Each number is 128 + 32 x the weight over its row's rms, rounded and kept within 0 to 255. Layers, rows and columns count from 0. Numbers have three digits each. The size before them is the row's rms in percent of the matrix's.

# down: layer 13 MLP down (transposed), 512x128, rms 0.0588, rows 303-402, columns 0-63
# up: layer 13 MLP up, 512x128, rms 0.0589, rows 304-403, columns 0-63
down303 087:121072126191150126056169122117081138099137145085150161139129169122084161149113115140178120165160144063105127163123151123178102136106150132142115149159095197127080138044141114106147105084073111
up304 106:086074155160141138124114114088160152144110116146092101110095114092137072129104132146116189144104133136119143129132101163147089091140136124061192135140145087090196120093169132078102160179116155
down304 100:097149200187173134134039133141128127138139159121121109118150162140163129158179116081150102092102125113090089088139161148084190155152128065174121132123144154180078128120127144176131211107122109
up305 121:114131092152145115145115148085147109130132077136110099095073071082153111112130060143139151113167128169126138078111124144177118129139128202117111113135084223061177155190154087115179148107126118
down305 103:158074129140147217181132124150187164113137123119159096112133138137153077184119171065125153150194201108095185153138151186083150120127136055081104178061134167137141089105134171168138135111102133
up306 085:120109125118175137169138152076161139146162144203122113133143129161153146123108144136136081099116163104096122139150110175131148112182032111106091090120157213113177106137097126101127124129143115
down306 085:177123108150106144130119102148097094061127149095106137089148169138110126101204125078142150126145098133164103069111185107153147084093155154167181135121142114181125184070155037111127155162146163
up307 097:143159137150127181131089155142171110107116109087141155121118068056107170123095154170113142120127140120158159152096116144091120146150104130160126080165168147137128176123118164106067108172178152
down307 094:116134135187106129073152123125098145146208097124160110105159135193126105107193098196112107147131092152137158159114136165128135077069111101117107190072130090060118162144133165073140143127106129
up308 089:097099099112103159121101098133206104110116133141138171149111162115137100117144133059152109151176140110128116123105163139137105145140145113111146155147154134106076098096078050163092107195140205
down308 093:179133079097135107128191196148076158151132116094116036114055145095092132185126152145117101141073101120107108083085096152163128136088124168148163120158125136152183108123159159139134118102134104
up309 096:177126129186193108142120117132123050154128171155206119196100144103118068108126166087039125141125098085084108143130103143172130067132143134140140148136128118156091160143105172160180127164175132
down309 095:103072159031113107143171134113122150115151098170111153156115088094096131119139099109221090165110147137208084086110126174105106127143144090161153101091141130151141090145112120120134150096100094
up310 093:189134153170162100200183133136153055155102145193112179124100126150116103068163131117188159077144110126163112100136162113100118105125110139126178132082176101168131151137150193122065096138049111
down310 092:115151104117109158100136138099159133120150143159064121126166147099120072142131125130119076102116183165188124167135086125090184129104119092082119114105138109146155132185143077138145105153174154
up311 090:171083173123124187141129159147211112118082191113141147167136149146125111141150124140134085107118097099125124131127053127150146091120144133161186106090139093096124184124099123155071056096172175
down311 097:125111130106105087125146174139099141105153077134165163074116146144075125092127120105133164094145177161148166183156129106093098164109094179187111102156113111146129126168144122126152155179075053
up312 094:163103100144111127133171108129183078127157100133133135142148053123119156131091164138123139050169132180134143125169156192094114092091109224148249091139099099048121057166095118125120133169152128
down312 105:156234162126135130189102136111083167109138120092214090129115174175117159131159156100143078103146144116139130094112156120136134100108129093138106163161121121191192139130162140121195137142131132
up313 112:137110119125151175139019123180142127162179133110173110074070105096066106131131147072125123067153174153111085118144168104138163140112058139097092101141171208132160228147111165150087134139104150
down313 096:166165150125173026077198098128103129156085169131141129178131143143141137139126156181110180128114076108131120121133100134154157090167129110097085159109157191112132167176117118109155172119181104
up314 095:146121102101168082145112158168148138152083167201111099092144161142089117172129168116168117100110109123103154087088128121129131164116118159150160132109116172091177123165166122065110128127092124
down314 097:105140157088180102125127103113135128119114121143138206122087180169187090113136091157084184045115091072115055111155173093139133081126097099107193174112144150169110108109104149128130121124172131
up315 126:158109142129111147115092094119106155166157134131174170103101133150104109102110104081066117092180135143127160074104140152157095064121111108169088075143112154048179170125065117141094197132124118
down315 110:189107111135200096130105128101115151107104157179136151154112165156176157162154096144158180116175134109125195143105095129172105118180086197146170126177079106155146120124114126136171125094145177
up316 092:141101153128118141130097142131131138155075153145143138098175097097125072149107120092120199116096187152077130114132148158136095088179156173150160090136138160119169186117109144126141191103144156
down316 095:137140093123123108208088109103140065079099110176120137160121118135113155183080145145137016148151170113104094123126097096143112077088127107182096140131066120143124134157185152192133139173184153
up317 097:142119101091134152171101107210166095110097111136067096189108161083158101094126142117154105139148157158157098092128095123112137174177126130175106069179079169111115145119123124100157146178112122
down317 112:145178149100078111144105196086050143088155138100135089052139112172155158097072163143125171135138168149144151142107117157092142100083077137086157118109120150158074132129096149225104129095104143
up318 104:181125138114117173144160148049137139185132168165088124168119152076036117187174125195121178151137127159140138118044175117088105069146106087130138102148144159097164121131082115140128119173170175
down318 095:111147128141166114119144116151076125135126130106140143062064113116176134091061134117193108153143174089154163106187076145142106133050166194153113132122096123126087126138182134082157164112087085
up319 102:088115057119067144107133139159118120164103128179099076132153128159178144116115197148103115109107050105162132140128126147136115146104106195150127082094141154147137133164081168145167147038082145
down319 104:145125123125178114088133160121136159080133137071110137103127127108132177164117120104076076126114135172096158144184146131159118117202083104113114141104111146167149058115164132070136114238112127
up320 098:117134133138194098141129164117132080125138152118121088112169136117080098150077197162130108164113177176111116146097080123110187161158162147119215105099140155162095202109113145129149117121138113
down320 093:130127141125095155085112121148106130140105089145110151163166126174162144147176111145109171086101111175130066145117141120096099072138178120145163120163131120094203102103070152173092123097105121
up321 085:109151141077174153157180127098148113152141108148138067170065114139156127139115094159141145091122075136136132150107135179117171208139136139066128102100152120104133087185070117122141083080107096
down321 098:185102122098080114142066116122126122154139144041079146102118125138087073095168188097092135123143157153117121123121100101168116152078124122168095119105094135167106154046207129125137163176197134
up322 107:169131128159198113115139121116114078180192124104134060152147059121117055100024099151075127091113143160072132132055138153128096142108118172117117110152130138131135126122097104140150120077105176
down322 096:128189153117206091145086117131107135085123139104089086109123176166126115142109174080150155148088138144159136130215147091168168108102153121138045098131219128133142130124088138139173105110123127
up323 110:148069120180063140122140152094126124173154192161121092122117145112123127090121104122063137097143119144129104100092142127186150152151113165068148169158116195088171097199119084096101125128130138
down323 102:107189077110130133205151133179117158118117141150132106174159085138143126155139147090165103161117140062119111110117141116115124109150112173105079159122177113099154147162137102077132183079137088
up324 104:125158109124118122125143136117181131169107127147153104123134089123151151094103133147183163039150133093096160139149136150094112184077126191144088138178110128127176132137136184093084160109159179
down324 107:102106123122124138117135102148163192188149130106172106142157165104111129128139167103093141121107081154181144166096114155240139114091058124127131141071175113179108145144104100174156135186112057
up325 095:106097066095131191109132094164135114187113161121116163138036099172123076120116150124180094118113131143169102138134089137165180143146114123140131129097123082083134150169125130127127110128157146
down325 101:148145173133103148156104119121107116114085162145091141111141121127164133169127159126166139136124145144108189152095156089092141125085128139166155068142074094106149135119139094099110119099121161
up326 116:101122120164148112155102154129115175159123140119134089109137119124116136123136104118143181116155117152094080063154108098178160159132108204098153190105124157166127182159175143152180153105136136
down326 097:178160127103135143140056111155120109172145093156127119137109096150141122082097104076208134138114103038179162164132099145133134142088085105104135125114178111190158113161146094144106095180100106
up327 112:165107035198114069133134200168167108146114197188154070104106189074185129130159160092090168140096112079139165169126146187145135176125140129150147132118149165120121086150087102107143134116148142
down327 110:141142196128076188093135109135088134163096123061139146080094079127075118080120182158170135131118161123120152124116090081100091144167146130049094181134109216138160144169138199104065174082100101
up328 089:129133130084109096175194085167121164122106095152090116101147117125113092110147107090118149101090120182123172078134100096076126100117160108186087099146158169160078092109057158127102102134055133
down328 093:146128080162103164159102153124210116144153107132108117153118139125141116110105166171092155162114160100180121166133122168184139150108147143162118137170139123051118158136178062139116134190184138
up329 093:158078084107172105117177058125125089122163128143096117135167105123102152056117099137118114109194208077129142117074112173106178140119081126127131101109153204106114115135141180049189086141122180
down329 103:186141148095101106188138193117127128128135147088176163106108094124164098162129130073136146140068158182098147155190170100111106114128123115110110127186133103142101151153161119177126146145156089
up330 103:183089152145150143096093125121088087125078163112182114152163160134125127111101076145113137087141115148128124106170084145194121043120112222208093103164099100093164123160083144095082110138120070
down330 096:110165105076105189068107173089099090100185139142108154125106134125122095138147125101152138111141119171126099143111122124191119139165155163134163130090107134157163116168140122139113129087184072
up331 095:115128051095152154165126108142158042162161165118147120113105053121110138107077177084167133165138153143129152143110154142124130103164114126146138172219112130160052180111114123115177193148137102
down331 092:128102167112197102155102135089117102161147151163158149144116095198104121166120082116118128101086154123091107102168135107092142099110159145091122110110166138118153129155086163102055149115154143
up332 100:134164092140102179156112154124173106075117141171156113155135090135110147220155199097149124127087117090049167151133157165136164138063092150131118126128086086162093141070075090148135181129064088
down332 101:130064098163101137091145129079127129220128108141102144137120105132087120104118149132092135128130134119192157108114154106050109138134129155103111063126140150127101191104158112111125054170110178
up333 095:119125092145177158147166099108151144147115143131158071170158102110151110114107162111113110096121123124170116101136153189121144111153160137104125057159099097164164093103074106122162140189053125
down333 097:142140119104149125135093143082093102133129124094115148120128170104168116183182107127093103111127140163092167100165120167123136177083096217128135109133160133124133131088139082112126101200144178
up334 089:111109122151167111172086135108159060145103088124132153164140116073146104114139134136067167076149206126150095174104162101167213131139157133067096115172110146151128152126142117151145163120201122
down334 099:192120124128107098097078193118138182152157095069099128095091123102104085153115141138171182128113158115068146118119147208087115145134095126185121159120146139093192200189129144139116108111118125
up335 089:150130095096092085109128081061114100136134049097124142132106140096143123143110187150134129118099069176097127096107102173096166131119104150130079153160159146123131147107163150041116166076119089
down335 099:101117132116165183154168114194113172128143155136117183095095144074111133088161105097106134084207160092132149126115134106132141112144144105129142128183127107123186140082078098151107101169161145
up336 093:159108143170083189096111141162149082158176159109155106097137163120118182137126130060121137120113168136087130184063141120125213116120097168099117099120103190109181150147160165150174117132074142
down336 093:166143115097115138100157102126103126134101126141090180136126145123183079144128045117183144137124105104161119089131138098182049136134077146112131156097178193126136171141125101078076144084152123
up337 097:115088156057128156113132114159087150131157107128145051151210105155152122123103168155103118142145108088103181122121163148136127166138132118149126136170093122111194120195175143179168090098134123
down337 103:174113178143118156109088134112111117173190130160098131092085177084110189146129112128107149124083129112093156150116091139140165105113089107136096111112145091147093106107062116113154160113128110
up338 107:118123135187150155153138145137217182123075110143193121138107100090107131089046128149105130121114164200088137141090134136135084114120138124118144122119122121122172172105090088111130149155170152
down338 112:128142082120199088047054093145089135136146132136168118187089194208142137160147110098104091152089100163080139131112143125159149118111162161074135112113101141137128069138167149156154062129136117
up339 104:113084160144119165146047134113160093148147112161166122107085108114083148184074060137194141154137132142047094114123124130114152083124120154131186088075165142175144157111164118120117136076140065
down339 089:126092085083134127146131087110120117147068156123089148096176136143123108125099186144092140107082101083114101130144159092216120135145134101109122108143113101202088107108075114092146146139145188
up340 110:147131075175180132109147150125208049154108134154156166168149161057165080142126150127168176155143134111127093113124136146161106104137100166142116090108135215090128125102121056144107140120088154
down340 114:115088155144100189178135085130098145170126149133111120113145155122081102054065110086093162118110151158091122097154114136134173173130085044102074161165155136161119145111129158141113110150109135
up341 098:156137114122103135128129102112130102183078126150119157126084086101098157162137145148093161117103140085153143105093119160125167098130134060099118165120130125128143135130133052099190115131112191
down341 101:079089094129126155191077122079144156096151126131122120082142104163145130100082083077103098117147131116164166160201125106072103208143119158108120081182086164177102137118136110136144151167105164
up342 095:111117118114139144130148097111157101198156154163168122127134098067150095132059074135069172145139123052099106075140104139138128209165125109072127114136151136141113157131157108099062091109114125
down342 086:126157096178186102123097162110126131114060187116122158084145085140197137118090183117123132085119052182124150170150173103101151099090159116111129155193123103144151106132102150149137110147095102
up343 116:160163096139177156161075131060084107127144103134146101149138114158136160137127091143101196112113138102127133130130117162108143138108073178161088094159116195101139120168133090150147153134119094
down343 104:148093144109130158118180105185114071084179142116072121092091097110144159134167115097137139178156119140144166114123135167142153129099099189086199103141170166115129094116110102099109173155137086
up344 090:093145141103171100161116088167117123140145155129177072143115174134119070158143159112164115136137101143104109161102118101149208115172125117149128091113143111204159160149115153134088066079138165
down344 104:113122143132109153157095144149159121128113117130140167146110145083133121120069126036132114126153108095122159111210098137141108068120119106143070118192111097120122104091153138169140108161159119
up345 099:189119104105113076136089119188109114197105119121166116133121164148109138128151150128150130098118125138168155142060127135202139121094135166150104136084041137107134231133138129118145080087169112
down345 100:087085158173175155146115141076149138093131144123122113120102139157093166160162107107134137126141125145080148091187154103144161100178108162127068163133136147169163140137185121180076155158143099
up346 098:127095088106132081148169163070117103204157119081136131158153083089130138090127114107141131090167130077123111140074081213144216146164121074132148141117141111081105102112094140064155101137090123
down346 097:173055164140090116153099088118125096160114115176081055059140104112114112158105146124095130134120083097119088146184122135102117145065147154128107139154120091121125111143102100159074181083098155
up347 100:156110131149157118173078126153179100173165089131165100158077183100119084115137135100134120173096111163053162114056109127225133119151155207176085110117173169147087184134128100134116173099136099
down347 100:118084070095149074105139175152091136124065149095129113119098082085137146103090177183154120161109151091151134132149151230120127106122161101150173112193073140156123122094091078120081120116133192
up348 096:150133093181152213128120163109093118126153103077161157130108095109106152110110104156134142108109150127087116161092072144162120071110105115126107122154178168161101194170110150080138173147107140
down348 098:147118125147107093118139114143091131127116137150128098125113128076164103114160121095150122108128131142145093115158119067152083099102169151116126076109040102145111122094108097104102116108107137
up349 100:183055112101138164126131091106171096097082108152162163099130112065071088153134129086105130133157119186080135148123129120112102089101128150178106099111123156113185102189153133075111149138073052
down349 094:181093174118137115162108153088085120116225085139094139163110137150138093105066106171149151160108125116120090124164084072128135092127074107130224088147160160130128169146127142143161155057181123
up350 102:159135063094141132168089126130187173140120113103136158122058197135085116167097118082111164100087136134109158119139100112098217153125161178130139081143133155151119169122085132142129122138081095
down350 103:140151196180145160098120130210146073069145152180109164109109144085132117103198168073167140184130127101087140062137168129142152161096112109102091091116152100087123113085158150143162114065154132
up351 105:141056133146133174128152093142090115124132145114095131168147137108132122181115050078113202078096150103128158062140171131114169075132126127097121163203110118144080130145161088093098119146171160
down351 087:155107148128166130073137079161098131140152171118177093184112151141155142134136151160111090093157113134113107120116101124212098136169161095171155116066119083121178173105126114113169164098100112
up352 106:143121164135109145184096108132196116159081068086110146189109107161107103097099181163177137110100152115084119168097135215143157104127101169159146143189132144094106143137158092140187106136098084
down352 098:149160167101150127079146099120173119135144080138166139172162106118181156186139119153118084152109078092187176101146141067125173143092144120133121120134101145109164095136070125126151146135141099
up353 101:152200149120158170161112108124159154131150097102150142154149175101138120165107127167141168159171114151121142165177082163121154132151089125068139076123131112131186167075127162163095104162079176
down353 098:167060154117174135074181088128172128160154142115147165114142210135105145160093130141079109110096153086108061165188093159148151133100141084164169108142145155150174092166138158121109086135151095
up354 098:149072149110103151172177098079144096120162072119135161148159188123136134139142105199148172146132116138139151106123093133128094116172158152150108146155151076149108106142066138137118190160152147
down354 090:068131160115131142100098078144135169118074131147133116096097154126125108172118123152163115175134086118125129122182142126139139156107113118071120072183068182051030122121148121077074124089056102
up355 092:127116064136180180143141165182158114151053101162110095146154129102109133080150169157093112108111078118149104119186106135124151144102073100191138124133130085097105095138146103103172078138066150
down355 094:130163151116102105095156131104168128095115124138196141144108143150134156158176124109148145173103089128124180127045115072111111109136161097088166142141171162096139132089118175119082182162186160
up356 116:175141094150132089174104174115167143195118104181159122187092119121138107145117117137094089137096127106131148111135150133095193140107128184103123096122110237123147146104066079154150163092111144
down356 105:093154126136088081126115164141164116127148164135080133098121170119111158083175149105168124158150115056153125116139112155080135128184080152167126084206144118141111146091070169123078125156031117
up357 099:126128128117141169116087097123085169148130113117093094154120094173094111180105145158141100120108167114110090082128071182127128174172089141161167116164161154112047115136079126075147169148148174
down357 112:102132148119103113089101121081155096143120169118124151126136162125118103087126113125113136180126154150114162128121106113135153131111167097145117151144054158113139105161178136119087177144141118
up358 102:133107128195099205091106028153117045087152100160159135193115122098142114113096190114108183078111175105118118097147125115109139147095165148109127081081133143139119147146102069115142078086143147
down358 106:144102093112087112149105197153123138125149129088150104105090107110064150166154148142160146107111176139135143126108097093121148103188070162158114095164155142055177110151133186200066095133152122
up359 094:161121099073140141153140127096160119151190120117106104140093137101111078142090129118156113117143058115105175117124083154156152100115157175126104058193116125100132096175123103142125076106122107
down359 114:110131100162162162185078106105154090187135141180158093126113114103093044179109159106127178082107105115121151120105160177169176125162125175163142097115181165121120126166107070100109147120136154
up360 087:176139120141148142153135151161100137108157059153078155131091162134153140144094114146155098140152151115121178110151081137073176145131139093163126086172140144155135104179047149132160132160124094
down360 095:085102137111133103141149140124162109100108088151104047080107128087109134168148119077106114096122145107147060146057168106147130125163089140129145131070155127129045173123172077115137102110088142
up361 101:165120113091154158140126124134132129141168091149159076100095120108150083106137149107116107177112155185117127140101107124150108074113132133166184114108067174100106171085159083153144154122101155
down361 100:098125061121115118125121056138124168112182146141164167072172150174148114126108100154054127132119120148086159099167154107076104132125159110055114195096066187177126113148123163118054103106113152
up362 088:131131117134132106159158115161094146177119128120121099125134164089083096151043121118118134076143131066099150078177167154105187093140106140081101118098143104133105179109060106159135126119182120
down362 094:123183196120099133145098164084134176090111119148095160146155088136155163168190109101149123160092138171124123159094118077126149068111135129140152148188106123154191102193144117152133128146137150
up363 102:099104157088101115123078101175083182158160172130129142086100109055109129129170211100128103105140122151125103092101065126153092050150105125133136109106117220134155181163120113117076121111132120
down363 098:126144120164140172104082178093110115060121115134151123115085117158127075101084079173136135160139193123120052113157116128091177169137151158154149118111121160204127148081173129104147163124104141
up364 103:153118130114123156179101077153212114112130112146151105153091126112100114130097138086167092120189116188159154163124100131097209100117135120127103076134155127176126158161058103109142169180143133
down364 095:117127164146135109088087172122069099107061155135131073147078120102147119105157166113165175071160093111195133131172151166074093118132160182161148102118168142056143128063128109150105145091097149
up365 102:124100181141100126181117114066140178196134097100115120120079134149082076139104147114185164112085172112102125138094140101149138118152142145144170131179142095086105114213086121087147116083153117
down365 103:108145125129077164147154154183143126108135118088105051126158139118185074124112123149196076154100078153127170173136166133060095159112127118133147130140137185054133099105191127175120129105182165
up366 111:111175100165136149126102102176133158105123126122190126126132109096139139113090151105130163089105132127137194164112113122125063139091089132116201098148177148099083202155155096125104092197157108
down366 117:171084151132184123132102116159105135182095136146141125119113158143095142119128100083140128151126128133098162142110204091086124123151154134132064068095158141089116122147148142101124113105095158
up367 097:147108103123080163124089045124118163190170136124120159134155120108131112149143095123209157087087142133126105095180077144180120137143172142133121091136179136069129148121111055057130156132132105
down367 098:151125083106131155057096160177104124174114120096138070155180157117138170115118104091091080078094136112148154126173165172149092148147156120122155165147044177194146125131146100136136128095139116
up368 088:086076092056114169157185111125083115116110160154159099132117123098135180115123103120119116154124165117113120117140136145127105081170162137159148106139128202092157154141142116033160101119116101
down368 089:122120144129110143063176102122162131195145119150173108164120111145153109088122131142096146124162191167146126121163145162111135093105146114071046150110095136128067112082184191146178080127132109
up369 102:162087131210155076107157090149115098139119176105139153116096125081173139146064157149135152103097131163126144093113169115102151099174141134129128154142116132141163065143089167139119078153109199
down369 096:104163136179152129189099127113103144167115146137163124086143156082103077097174106103118133166220162111156101108140112123167106162128123169188118134150110109178107119113148139136133147075155126
up370 106:083073112196127189156073127165166117125180131133085128125153168073145095168143159076106087107129191139103126126135120166163151183128126192102088098171071148142192138162159114139124155165076120
down370 097:096188096125122123135118094087081130155104163065147103143143087161109075133130085165071104096108097152146133113078107061137103111191088166115139165164158130123077146095118098124045148113141113
up371 100:147106080133153103132152177227133134138151168161129168129115129079116108151097119116112110093121076132143156074135164143139074117105098117141092119103101151140186170181169162083137171118124111
down371 108:134143202122112083112117074128129172129116124132127126142125136135134160144122121088212134128121117101160150104155132113123128099162158187113146110197136162141110089074083130174104074120164102
up372 094:150101114128119149134194175106144134072143103191128065167126144157141111115145132158086109105121122106104122152119072198147128087179126154139123130150168160116145189150131141120100131057110096
down372 102:115096143123124142074105128141164132130088096181167153104125133126095144108131085150169141128127132101169159110158158072089128139167108137090122122126133197109094135104179068125157076191143117
up373 094:155067128123171195174111118107123108155140185176104151100111133102133156170133183122152070113113176052110123084132133118172143126102152099134139089118131140116121132227106106132144089161170150
down373 105:108122129130108115087124134168106155101099125184090121178131093113140055124124142107086168072084104210102120151149161106162108120053115129172122114119066049078179153114093058105108114109131085
up374 103:162122116117148117105130118195133140111166134076112136106153050088111108176165092164115157089190138173145149122082123171211108136174113092172131086041083142125144134146165116107129190133088111
down374 103:150141137172099077151086151099099124091147130169151129220161174174131175048143123121102100133125078122106134162158188139141116126112159185178080112179153141148070155141123149126116151163059090
up375 102:197089106110097132160153075101125119161138169164159131136156167101099086105128131148169194038126123102075153070130182132136138119152139115103133132097117187074123134106123112112095120122178157
down375 102:123148143108172171092089165158088138044114144142109109109171061100174108181083141085168146136142154156182163168119088099142144118133123130161062109137171125148122119138091126132138154135092116
up376 096:167123114088119150132130151123129120135142131142134124105153123133117098112104183071098118070156110100076114129138068132140162134110074143160138103163116088169096135157085110135146125133060165
down376 085:173089152178146111089144134134189105086126124122132153137041122135115137112110143173151140157167190124125137097134090161122117062117143101163100134150153197128162148121156112096144114133253087
up377 109:121176078142135086124083169094125142125131090170143153106094173122122092141114141071101150112113114131184140115039125141132165113117064196094092139149167148099161137148171114075105154124116108
down377 106:155104211102144226122118114133111131101148152110080114136122084112173075175065099143168113147122112111094095111141085102148118102132132123172136110060109111156101084113127115144148095141191165
up378 095:131093118123171113181097129115114111111149130152167132110143174183113132125089120108082056139127100142168124107093150119065197110110122152171070150137130167123118113157151111146105100148145083
down378 096:120117146160131141098157092123147049115121173169120152165117088147119144128199116096134156144199157138131170161138085159161108129108134084164173171119140190127122161152152098081118102095077126
up379 081:120088183135205162121119092137120111134168136105193145160076127080158098110198115120130195158184137122148108107105161156165106116173125117167124081130145135158090163181143115160101112176117133
down379 088:146157085183092089123169130165172100122072122168125149151156119143097164114117151195166108126124092099145141163136082103123173158075148138119168129079127147178163050077116088113150052106101141
up380 101:110156116123138132168108172191140109106098125171145155203103087111133077141133138083076210129171101149139140082136074130136189096116103148119179078154122093098168091164119090143133195161186151
down380 118:129113202110096149117131057096052155149129128107125089064106193161118118087159095188162133137095096115140128130125163138089096126135142157124054169100141138105119177096138088064180108058078126
up381 105:064095122180185191176104154170114099135096168108110030152105064043138070113093170101104176141139155101153146149137120138099115160163152143111132137144103107122126164187093111154051145150139095
down381 103:081137134055145144166119149113114184109141105075103152113139096166129144134107159128130109093115129126122155107152070181131162155139041138095109163140079140135078076078122119159085123139146087
up382 087:114125113111137110140100101115153126117167054163157069166147149130093119159103093118097086145112104140128174069102086150113163091171153130160116070157200117158125127176113096136099143183064171
down382 096:123101096128126161160142149105115181102173135120156148133099121076122141115152121102153195054112135117155082132125160144217082161047091153135170179125141093126094095125107141087139118067129116
up383 090:127104155132110081108150075067111129116168169113127057093110125105075140146139128117190183053140094127138149103126180157173130101167159099126152101174158119165092070115115103149076133088082089
down383 096:076155109148121122180089118141120129058135083132156138121133115109159151122165109126092065038129158166114082102124110142106138113120112168164125158187106186103129188077186126105149123187089167
up384 110:169115092158132110142074112092198121130096137119152133101105155096042063134165163138116138090099135137128158137130137168133146184114142168220112148112122157126125164115092141120125149117160143
down384 107:123122159129151196077140156090066176193123119112078126135169177162133161077166069177107099095111182163145126147123151192150110194095142141110073120133119178118172111143123143101153102103097114
up385 096:176111180127171112121140118071098122135133131113210067129123173131067134136103145130166131131129170074123165113108119151154113147151097164176191093170180148089078151169141091124169146072140113
down385 097:096136136142122162086097059095122137165098180097102108142116148125114044155101145120152130104099100077145188053163097101112159116186154135142109136154154161123095117113103063126207152081167095
up386 101:148076148169167130159132122171170126178079084121047094103150166114098078099088157113128109115078144166050146136150108137086120140161173121095177036152173140151168148169138142114159123103109104
down386 101:117128093082120145099109088109127144179194091162106138103154118175154073159160174214187082152114106138116077104100136079120105131138111152138083149154162088151111091081096181138193097104145160
up387 103:093108104149110200176155151141144096123113079149120094082145066090103167128117095085108147091098141133116081165105082150124123067138095129163074109162125134129169129126134142083145122178080155
down387 108:135067107157164140086146100146204141151127132097169069131159128136158083167140108143140167149124139121092138101096136136139125147141105082049166163070167168126102144083191201099134123074135100
up388 105:142091142115120152134151115124114126122133112119176118122116107170111135124110132133084182104168136117077108117122118087132134148139085172070210108093071195142126161147115100135146094159070187
down388 101:145099105111144185156135090140157138141094156108177212096109125104136146126124108121163145114053157120152039137167164089159146150134136064097095135093176107126138116110093122083114126142134108
up389 095:093125107133101149176118118128102123075161127130119088147121169113143059073176098156113141090080144175071196105092146131126167114084070119106111083138144136124109151119148132075118146170173102
down389 103:101173137168151091053133173200150159172136154166112168102148126108147163164102142106123127147153113130195142198163127071171092173143228177156092144126101128136165139095140115116180133076116126
up390 093:164128138152198107131105123085093098117157131074174122103139076162121129160179107158157192077123070147171043124134130138179184142143144210115085089148120110095103132157103142074145146172131121
down390 091:096120161192162137130105168086100155084181110122115053180166137117140173128137155143152038169156137103116136094172145137090142107105109097142152084142104154161104150120155165117118102141124176
up391 107:124080140114101151134092134127128175189149141102154124105084081113068124125107143115129090147137116171106131096094097061117127171138162107113112152145165176100109204152130076130081140107135140
down391 114:116146136103144147107191154128084049116137125169156117169200162150187111091105167160120168150121097101163196121115159163112154134116153106152081135122111173118142120159191164148134134115114142
up392 099:105118148183088132125077132100154150144169145187155138182178120112158042128079116145109169101117140150121103108088136157074116129126150147114141093161114085199063160115125080149101175148169134
down392 098:174156186079137133121075093116137202097125132100117143077146116078137144170089153043113087180149096066125093146153127149149097120157154146088124146135159128172133119080130074169123139132128117
up393 099:202141099136184137103097106132148127129154117186058123093108144104111082111110049139128194091066095161122129133096120173137176082114108123118054082087075157156197087113127149115086140131164110
down393 109:116111120108153105130138096111182169147171120138149105148144126144116133082137125126121103133138151109147170157082074119216078158177108097151076197121118165160145159179087208095214132141162135
up394 089:165151095151117094126181108143177107134092150154128151136120128108140122141177184142115143115131135112098139146148115157170116060125147144176158131082075113137119185186154186189180107148159153
down394 094:056118159090156092113119145104104128057173129094106111092100160085129191152122072174072117113122159156151148141155145100087124158123159117117173173145132148092131084104089171100117090151079082
up395 115:106122117166139120176101086122132106166143124217131124179152135181141063104118146092166197111191099104115081153170142131119127100184082120148158086174089080085156147101110091143114111114112161
down395 113:120131131153144139155145132140164127132169090155175128108169125133146092113175143109147114132107097105175144138166115132066170111138131051114157162103106173176074137121095181188114087100081149
up396 102:134142125117105139133130126149153122101163147137061110182106200101181112150103129137130121089092093126135211105152106113184132187151100120171129108097170156092112136140046116173150143118074097
down396 096:194136094154153154075152103132088099098130163129135127097192131117112103100153143146088182179089168142139167129178180151095079172103133106159131093093134155148116087126156131128098114051110101
up397 090:119110124125131159118136079092114088190141138121107098147157101104152102107141154161081133126186151096175058189169096164102060130144120138111168136136174148147183110087123134092117114132170100
down397 095:159153133160106140118092126132185071050115157123114168108115124116133147198159131072109102130051141172102207098163162084149098153108124114129106095139103141158082157144105139184136155175120121
up398 104:071108151234174140108097134083114108137126118184077133175121136101141168117100185106109142138107154134115166125155105136136144096100129121150110124201101105152142177166132080100168114136068195
down398 106:170146129108145155141146129172095112191083139094096170094122117104122119105103067136125168132120098152155109064140102042136132123173120167098178137091147163156122082133147122143090069117178125
up399 093:111110106192111208110156089099137147124170149149195172112104095086103103163134152105133156138161121174150126115122092150172164138072138127136111200193136116176144103161103127122107065174104185
down399 104:139138118102137099161136223119102112091073097117099118194117142169139167130112128133138091154073116077105106101138088147137067130132130172106109135088095100093121158104132111145079170050165124
up400 098:120119163134155087115131091089162155147187119224109097135082153130097138079150189093151104120158138130105135071130083113153106108145174106106141089072063163091172154092103105073119161187091123
down400 091:116159129151124128164061132171122078119157108081118170101115178151148101105070047141149127155174137122167133045198141124082145127101140161140121151102138106176062131128184147131172155060147184
up401 097:139158096131186122127131149077144093165081096146100100139077131080142106129107127128179157149133142106145107148120118184178148199167154109210072091135118144122173121106150100150128150185114171
down401 092:125084135125120203137127143116125099150171108163091168079113131185143136150199136120121146087107145097113116127171185122105138073129116107090154174144139149060124133180134129051119105122177105
up402 103:131088160081152157173089134103141075174162143112091114095149083080088120104074069117122131126097123167117116105095191156122136178135072099132113153160132226157170118139108105132129129058064163
down402 106:119111108075107115190118083129171142137109104129134142138077085104096158088136123160136104108171114105104101135181103057140111069112148155145087102105182067117107094105109129085111121134120051
up403 100:133158145142116144111086121165113148210109157176187155100116074108120064100144099106102113110125139113131160095161144095180192101185110151201075136158091184148113163126136134108104157155137142